{"n_head": 5, "head_dim": 64, "activation": "swiglu", "bias": "none", "optimizer": "adam_variant", "beta1": 0.95, "weight_decay": 0.11, "schedule": "wsd", "decay_shape": "linear", "batch_tokens": 65536, "steps": 9581}
Each number is 500 + 40 x the weight over its row's rms, rounded and kept within 0 to 999. Layers, rows and columns count from 0. Numbers have three digits each. The size before them is the row's rms in percent of the matrix's.

# layer 7 MLP down, 320x512, rms 0.0416, rows 269-319, columns 128-255
108:537519507493515507542530577582498465556445446534509529502467510559509443507470533499507500560556496499525529563553514538395434469455406528543513536599459403509544484539539492475422516495516472532545469467531473549512465471527506518497488483561513445536534563491425421529477460460440480483534542538494463514515522490535487520484501544577460409426520467554504498540497471497496503512529
105:549500441514474500512430433502511474525463556454525502408538497511527485470472456463539484498513473518454486520475535443540534520444473473454388472528530479608470574469497487503507490511463466542477512496516537474446431508526495521492518468502476470447491479484516484516490465492473591509475460453479506478522449432525403462499508553461542546531481491506509489483584492497549487520537
116:516495425469443525497541451471522519511548484477499521562512575530506522507477521501504519599546423550475528532585518499503569517551487553610505506537534521520499479534516543526409456483489538490582493454483467559446525495467527491492493396549533452523470519530504472506491476456494464443463571487517538530485571551535525476488497460491457464533483520511541458496479517490582455522565
102:488523512503529466500579497596479458480511491462541538503544477513514499393489490462440537526525502520509518471497494489509515472529492500497502450563493462532405535480495501455494481427553452504518407468487485451392471490484544482524528543526392585479503432530495500541522512534503491531477518470488516538574481463573463523487438518494474510518437458481436472523472494456507473492530
096:486474517501512500542526537591466466492512546456537484497357499536533551523552554463459485538485539442517435489493519485557554462463478535521474459515585466559473499377538549529547468488492469480450541541553443517530516517522483492593518441462472535539490504480554542548502492510502514511438505486454556528478414524518486490475495505526492525463562440570461464503495469432483440552502
096:433593586533491515512452543464523511512504531503474551501482491520552450502490511487380498462581517488494465448504428451518483478525473457587512525475434478411563499476492551516525454475505519459464524511514435465420538604475504516489501500423507505466442482498567519505544439496500477474523498483515475486421466503533486497477490457450495531514471551491546482406617462534562578422543
097:482472480505490491516524457500473474399468463488515459486477525559494505558493515553506526446543468466454526487503546514534491487503434522456567479516469513492412504439477471481469525549589451597390471448446529418517470473475474556531498433494473497449468374447467480536529477484547458490470419529525523485481509467489516462556498560474498563455450451452495497431472418530456494464471
094:521528528501417533474527546471556471570511527534495507410503552470557565455507522434604489475522536566503498515562521517495529506551519511547554488499433596529582462498458513424516533490495534420529505496472547526506420507460482440511515510526541432531562597493572473535506506550486521516502547544437524438465482497501556534508456448527455472463496529516464477529536495504507477469495
106:514454469485503477505487468494432443476432524452481466527501474484616491475559494477469537614475477484488527544499474490552504531543493546528475489524465475494541440425509499500479465536578449508444493453460538534512543541532430455539517479552424500515436472524511477494516497450516464465576428563510475471447466497487495540496551440506567459488489496477509502444498517471532514508498
055:495464456534526436452482501515517479528475502501491500481514496512464475512456510539510518516530483575486438490476546530523500538505524525495503451491479501516534425446436476493576529445514487528525528531535487514481553387505478504497561527507523488538520522521580451460489483520515476466475528480549546457511518532592505489424534438495506495561486497536543519514478419526474473516503
050:482552507553537544569454468522422473447392529448480533485467558554524477591505478500573530444468504540458469480489494496521491492486463485515539538522541454450532474560491430494530488528511512514536455437493489563443582472502476498564542480498522491460460613465470497440452478501456592493529503470515524502537476539456500496524546529489543569478472477568501475562555517555492506453451
059:440476412545466549452496509527406483526481538518544520498543474455479477500502510512491562519466511575509458515526486505439503428467504517458530471587450477492418490410462471535511492447496550556523460517508458435504513400483528507473545383448492533447620485512470488486508502489496493487527444574535530452481527465473453511494463558470499547516483478529411485452543452468502480509457
105:454465520524536460509503497535440528488540527583543505586411585538559515482516487454446476502496513477516500498450460488547567463459494538440534446506495509487472505554507484505449433566490503439541411530505537528534543505468511496541452523478428531502438482462522559483531550531471476440519521534518513548430492475478410427502499518526471552490497470485346493518444540495519495480544
094:520513521495469517422476537450453560484550480514416493501524457515535484457486598482479553524459526535428542487493497539563488500416473493520506497579522499514536467560465510491551433481418466459480555489512494489563475460405504521459566563511519537508566504472486532470483531539465624546518610550508482543492439493528521550523373444546498500470495517531483532516550488535452557539494
100:473474566530429533502505457465438492504447459500472459505427505577540439534524451468492548462480493491492500501414534507542500550563485453485562478484462449447505573530496482526553467508481446455424490512606491550485576478508542529453482506475538522511557547544441542492517518513467491482538519590496515446472452490403487490500456524455489516460467479459511487501497474420458557506474
101:520535495498550543506521502553461480559451469412511568485560495543556472531504465456445535555541553460504532464494556508514530570547386492515490494545546465484511467476510524629465503524469564447523528561440547523558495461546556534580455507531553470484516504506511563503522580447516547529476521535500492486471489442485563465495433475446506510497481489536541495556520511486465553459500
097:477492539515507528468533483508502479506560477486513504483478571526530502510462471513472472568497476518531546527514513494465532527479487461568508548522361483533493473410509524535483536465485525445558530563495499514481560492497551425536546587530538543500541518513530482527451530505464579490531494517498492430568477463491468466479497580453372512497505475514455470548479517432498481484520
105:506447493491488530427482436538449410419528510455510427439558422539514457484514536491520517513455493548518472540533452479466495468523469444445481426481507533520490478550517538540551493500483483508493493568517529370512472512425487502496585442526522550497518415522473515529506475501465570526580453547507460556529455551511461518520447523418462470461557466472502525493513519514518529526464
099:460481517510558492561483477556533567530534476470542497538503439475484500519439461522558470507501569514519459493524496424532568429517465499506470488460554454460451586529534450407522449544483477517510532557456531432557532532493498462494475474542494496497465534470470452473469520530492441508527541547468476484509514568488465500503499522514508524518521585476540495550409485488477525483504
095:545505478512482456513532584483584482475498520494517550508492513501536473496442533570521497478523469527438505514558525582512559521584488588543467427531447482476447492460488506443436566517455508499545583484507518424493451452553446472526523522471445513563533529582439448477444456428533524513508546447527487500508522591491528484469465482435499466517460487485529536514534464401454484521467
097:465475468575496522504533449479439513572498516437398509525489547498532546488522457452510490560539602507451561517523493550511506478464546524491582623544526488490471496452513517492517475495433473531510496508476467508491489489547543452599489490459470561474507462483442554472505534564463586482502429480483529548492467494511423454509477480449521522478473491523566540439527565499463465481450
103:437500526434527437552437510474529466516564501513496589567425489464506561519525576444615518442557496506513462462497523471388462532520472511534440512493519525556536434536519474532508547497537471577520518474459432505506505506506486492449544517575518427482529557528462467498422465461459393529491585400454504512551549520530551549524530458502379523609414468472555470560473548436506570453500
096:574522439565566464490528463557512534609433407488561550458540536507622538500485511565529530563487523497465546431484539523488536499497461495444481524487584485445454488444490483496445453496485487508446539471478423522490469552511518587506533553497480460487529523557526479513428443460483522563442512552512543496494417486488573552477507456488485517544500459510498470470533548471512473421472
098:498589498481502485501545519505460504478564411522447491422518462439544522520507537475555498531499532465542509495505562532428479462585514516474555445494511521480538569551491478507435500482449528504556510445554450411500491500480508486400474493532500459479499509573463508535531479533528623515434543493419527527481524532486493576510518465578489445483494438473555512470516512491452490510413
100:501492463453515461455573515472476490476485436495500522627472490427568507467564570510459531495498495535566419532507562489496444499541537488453491518561504523506425492611493522543447513499477500507505519405502524431549491437522425573591481466541499524484477533501482537544492578536487530566509549502541455500523505501495499502511514536496551508531490504506428489424477450544515551538419
085:456474538469500512511470515437498537461475536490536478451443511560523491470515496471477477540466483454547497481495490478564517525561519482540454533481450526510562491428503512505532497518481570450546534538473485491482575528539514446496547507524526432506521577460552597543594506491497432476519527514449482468402451467569537465451472518459508555526457533485497513553473477511497548500516
091:499519507455522489437515496510570472519510455434429488442529515552497446441504513560560554535473535456439485528468439471485516480534509498476545497518535433416591492470543541469558494464503504477444503461491474470504573565542454541530530519490483527486507483500494557510539515552491465462414552554484417539509459498558477516472492540491338562493504400515535540466541581563553511500472
048:482497517523496527458474485520485504539507548463521458529492495508529456521489531488509486568483488425497496437475484504479557534528491462533508512515466513446481505531525451565435559545453525472517556507463519424582507553531506494503400497504546536559506569490507562611548580502550480539445550511521492497510468572527484556486453582534441472559424529467502426508510479505525520526529
104:475417530554531578530458468503424517468515503474604484447494470545514439431499566481463538466502541529481435530523552503465528439401487489488493437506476420476497551495489550459521532461446545500487459517551476439539518542479528494487489529487530541502478474462463476434482519541502464511441510467479465471525448432488494532500482527518470474547516530473498564470518504462476525525470
105:580496433496507484570507464487487507491445477401565555512503519484479520496542467520481496439532475459557480485415443507515487550496532489501533506533461505489420520496514439528525423536518534535536463434481533468534411491476492454535541562497503520480514453439514545456519576473528515418486415527507505558460476475465570486474562429500553547467530551440448493414456546472503472488495
089:449527543468566551599479532502493498483525458508550497604455501460500480488469452562497442487466491521561494476476512475474473545474503485515548472549463482478455511461505512474456494493463516505462512512549440435482497521469439544509489508533521565545450433537470506514497484481484511506493581411488463505522489519513449416494513522492502482445591488489509450481501508467431531583514
108:486548468442553544506444546504544560454530510489508510556517435546424486530519552520484417445509445514489511487544536518522480506507526512516417512450492534470536501497470457473470455493496482422513472545511520519439517494489440520497509547483580466581492499574514479493492485507450503538391592421496442513544639538476554573456477561610535515547541501545390468508474572477508489437459
094:544524523483487526515449550509470510462485484403436511436459484581585532543438499548500502479500361428465484448540526531417490421586493483419555493492516508499603465428530473543551474453477550498527580543497563479441528537489521485488542477532509536537500485525473494513476462472432544546494490471418532445451490509564489517423519553488521496542478464534515497555450582486522526497501
094:435553421581513556471542507543508504550556525515502538524586474551596492490444545453556485585502513537492448510549440444451563503611501491508576525479487530498452493534490506491556491510541503481497536536463488488515492409482544438495488507541456455559494488520581477480469438454503533491576510536448528526497596536514458575471527459497475487494451490531476474553500565501487513421545
102:511525487501494551534517489492570532442507564531490508548472436503481510500527447420536545493462545553550547422463545463521491488549480422474476525555515504559622541487450536535517449492545475552560547583529528505494575587520445553457531496549424545521563532483515539505459505538495532544527493556492492457511521566520462543492465538448544573469540441527492441570516504440488586572539
093:500517483485462495545498542492499519584486510504455460486552477524464494536488534453521506487529557558406499475527522554531484534504515490571594532542508445502489522412501454481520489479540430529550537503458498487472464551460520485505545525533481540434483586501452538507424469436493459444545444506458477457462519521488480491468475499522516475552494480509553516493577491510536473532476
104:502473440516460488494563499531426533480509433583582520438491451510466512555491519497485466506546447528503458498468440517535528496470480492529492465455538504542537519527454587485524547479517445492471513498505521517559569451527487426546469436447519572492513500555502439458399555489519468562503489503566534519550504514507529559513456469430462476485550428479557556474553524482483508496439
102:434499417473540535488497555572450555492573461508570474496535469471488504504445515606418541419499445552475440540523506539510433552531450507489489503502511483555533355521491495512454478492531481503520498515487520519515492531492491571494595527563509549555465471514513465500418411488406594532563535577527459450521458494564520481471520488490497452460524454463492545523533539459522475555553
105:554487519521446533444483552489396430506509483533462559566520518581400499563504501447521536567582504462495500525506492438406503526548431554513503458544507519501508477527492462441471533502489428532492489517456589473516505488545489483545505513477448500485499514544482529563516553531512437486506501452487467507532418545510503521429424472475436566511460604556509490483505483512500458440563
094:528546419461472502513522479525448433398486449528564495578559532397487486500537507493505494452537470501540498535503495409544448489468484530528481429480415548475537482521584502567445549526497496534492557468549540498479513502432517523532502474503549497480552475529538508526465477480477530435475428502530498492514420518526504490503463459487411539497479523535537508504514455501510554488446
099:516431455547448558537541517552482528515559533553544482508554494569518564472476470448552527505481517531511588490527519386447531486421484497467551528496545498502560512441501455541493452494535552495550481445527574511520524537592555546552506419500474566520519455540536512503476558552460526523524452500456464530518457540522499510493513482463483473513554542492500432455493533424522454549571
098:469523520553523506550491502428523445502480448474526492536541571437464495464439468535455456487521511553495429489548447493508547547497499575486543460520461501485498501546534493425525543549518487436487514433467506507463512525512447431537519514552497466501501532485474472461463573442479593539445564480472546512571514526533516482454477554528430532461517507463516520539447538578469518459447
098:490533510463488528559470494536493541439451492553452530490480548467462482505449534378522424523554517486528528472500498494501452539530492494542548530478513469511502502537530502515493464488500573499433525363469468515451505457506437530423479503483473465508459532553455487560513526466484479540516528475453452516505491605534525531487504464477527462435573524476590435529516521511476457482545
110:495459565514521500468468518505465515495477480467401523597461490535515499552525509592457520541539494469506507469456476539501552534481478490548501495570499570445479558530537499445463491511555511496459479476495513454493517409479460509548525485528448644495477513507412505454552509499502506379515455471517500571498518511414402449500494533482521490544495435548474545516535419475497472501526
100:597535467496476504504485530578510500526480500530548469482475508490559491595499530527404477538481532478511546492517477407494461519513494469557449441562545434546496519528517496440431442496480471513410559460537499518503530574614457550466478449527537473500471539512468518498510486544508418535530466498524505503451475518507481466580520483525499482404516460484515470440460487496413528490507
095:484526602451535529511547504585553545527488500500518457508434473458473475536453473527503477513541523459486520468521432484484523453454514426464490472519463560477496591535565448527498502501513480495401490540481471513539510543474480469510490525483488535530519486488514569459488527567492510556544540541445524541482497462548490526487465502512529512491578492523410526475539495465491577484478
099:524574447477511519497475479469541546496496604478555537569507418535487433520480573437616517426599495504488436499487435488521478501492476475546482511427504492523511530531496508555537442548562496513462436476524416491474432523408476510513473490482520528514427482487566539550583561539516511478463416521531534586490528462546451572539557476477532514518481489511561548495472548513478463513544
083:532573480471541472515518480475539453448529498528460498473499420469495508527475411517478484442467463506526500462456475457447481533473537521473471477454453463480494476512540451548542512517507483530434448542574494501526454502471435510478534512445501559485521475541498531434494492541435524397604481450499452532472483493537388528497512525492540503576495431509470561432542484500510531496479
102:509562463521499556536468529564519486498517543459508467589495517576410547529527492442512469541503444504511545508507544494552551486476546542503530467523520489566532514530517479452550526411515460496504459479473465524507481547512516568600513523453471527501491420469585507474557539561491513460524466451458492456463463599535456511517500475514521541454471511535451481537527477510482497497501
092:502501464503501468493480488501575552476472556492418510511502486531528485498485429563502592479468552502584482478521514561511430493572434508473578444558458524488480489477491521527526461489571528473489471460477469477436511527437538408488459442557559524488544509527554413461502517521520461529547414574538465485586517501467498543452473461430473432492517489509474487576490566455544503516440
099:481505458402472452463491501464541482493453467481545441461525528498551521525524603552541567521554485426468516513442527462549491537467482531509483486525454483518424553543497495524442458436474520487455500481534470544508446538425502482513563524581472407546493515534534464470436541513499416492416547511431542478496553550490519540507489594472511583491541508492404541573519460474517540504484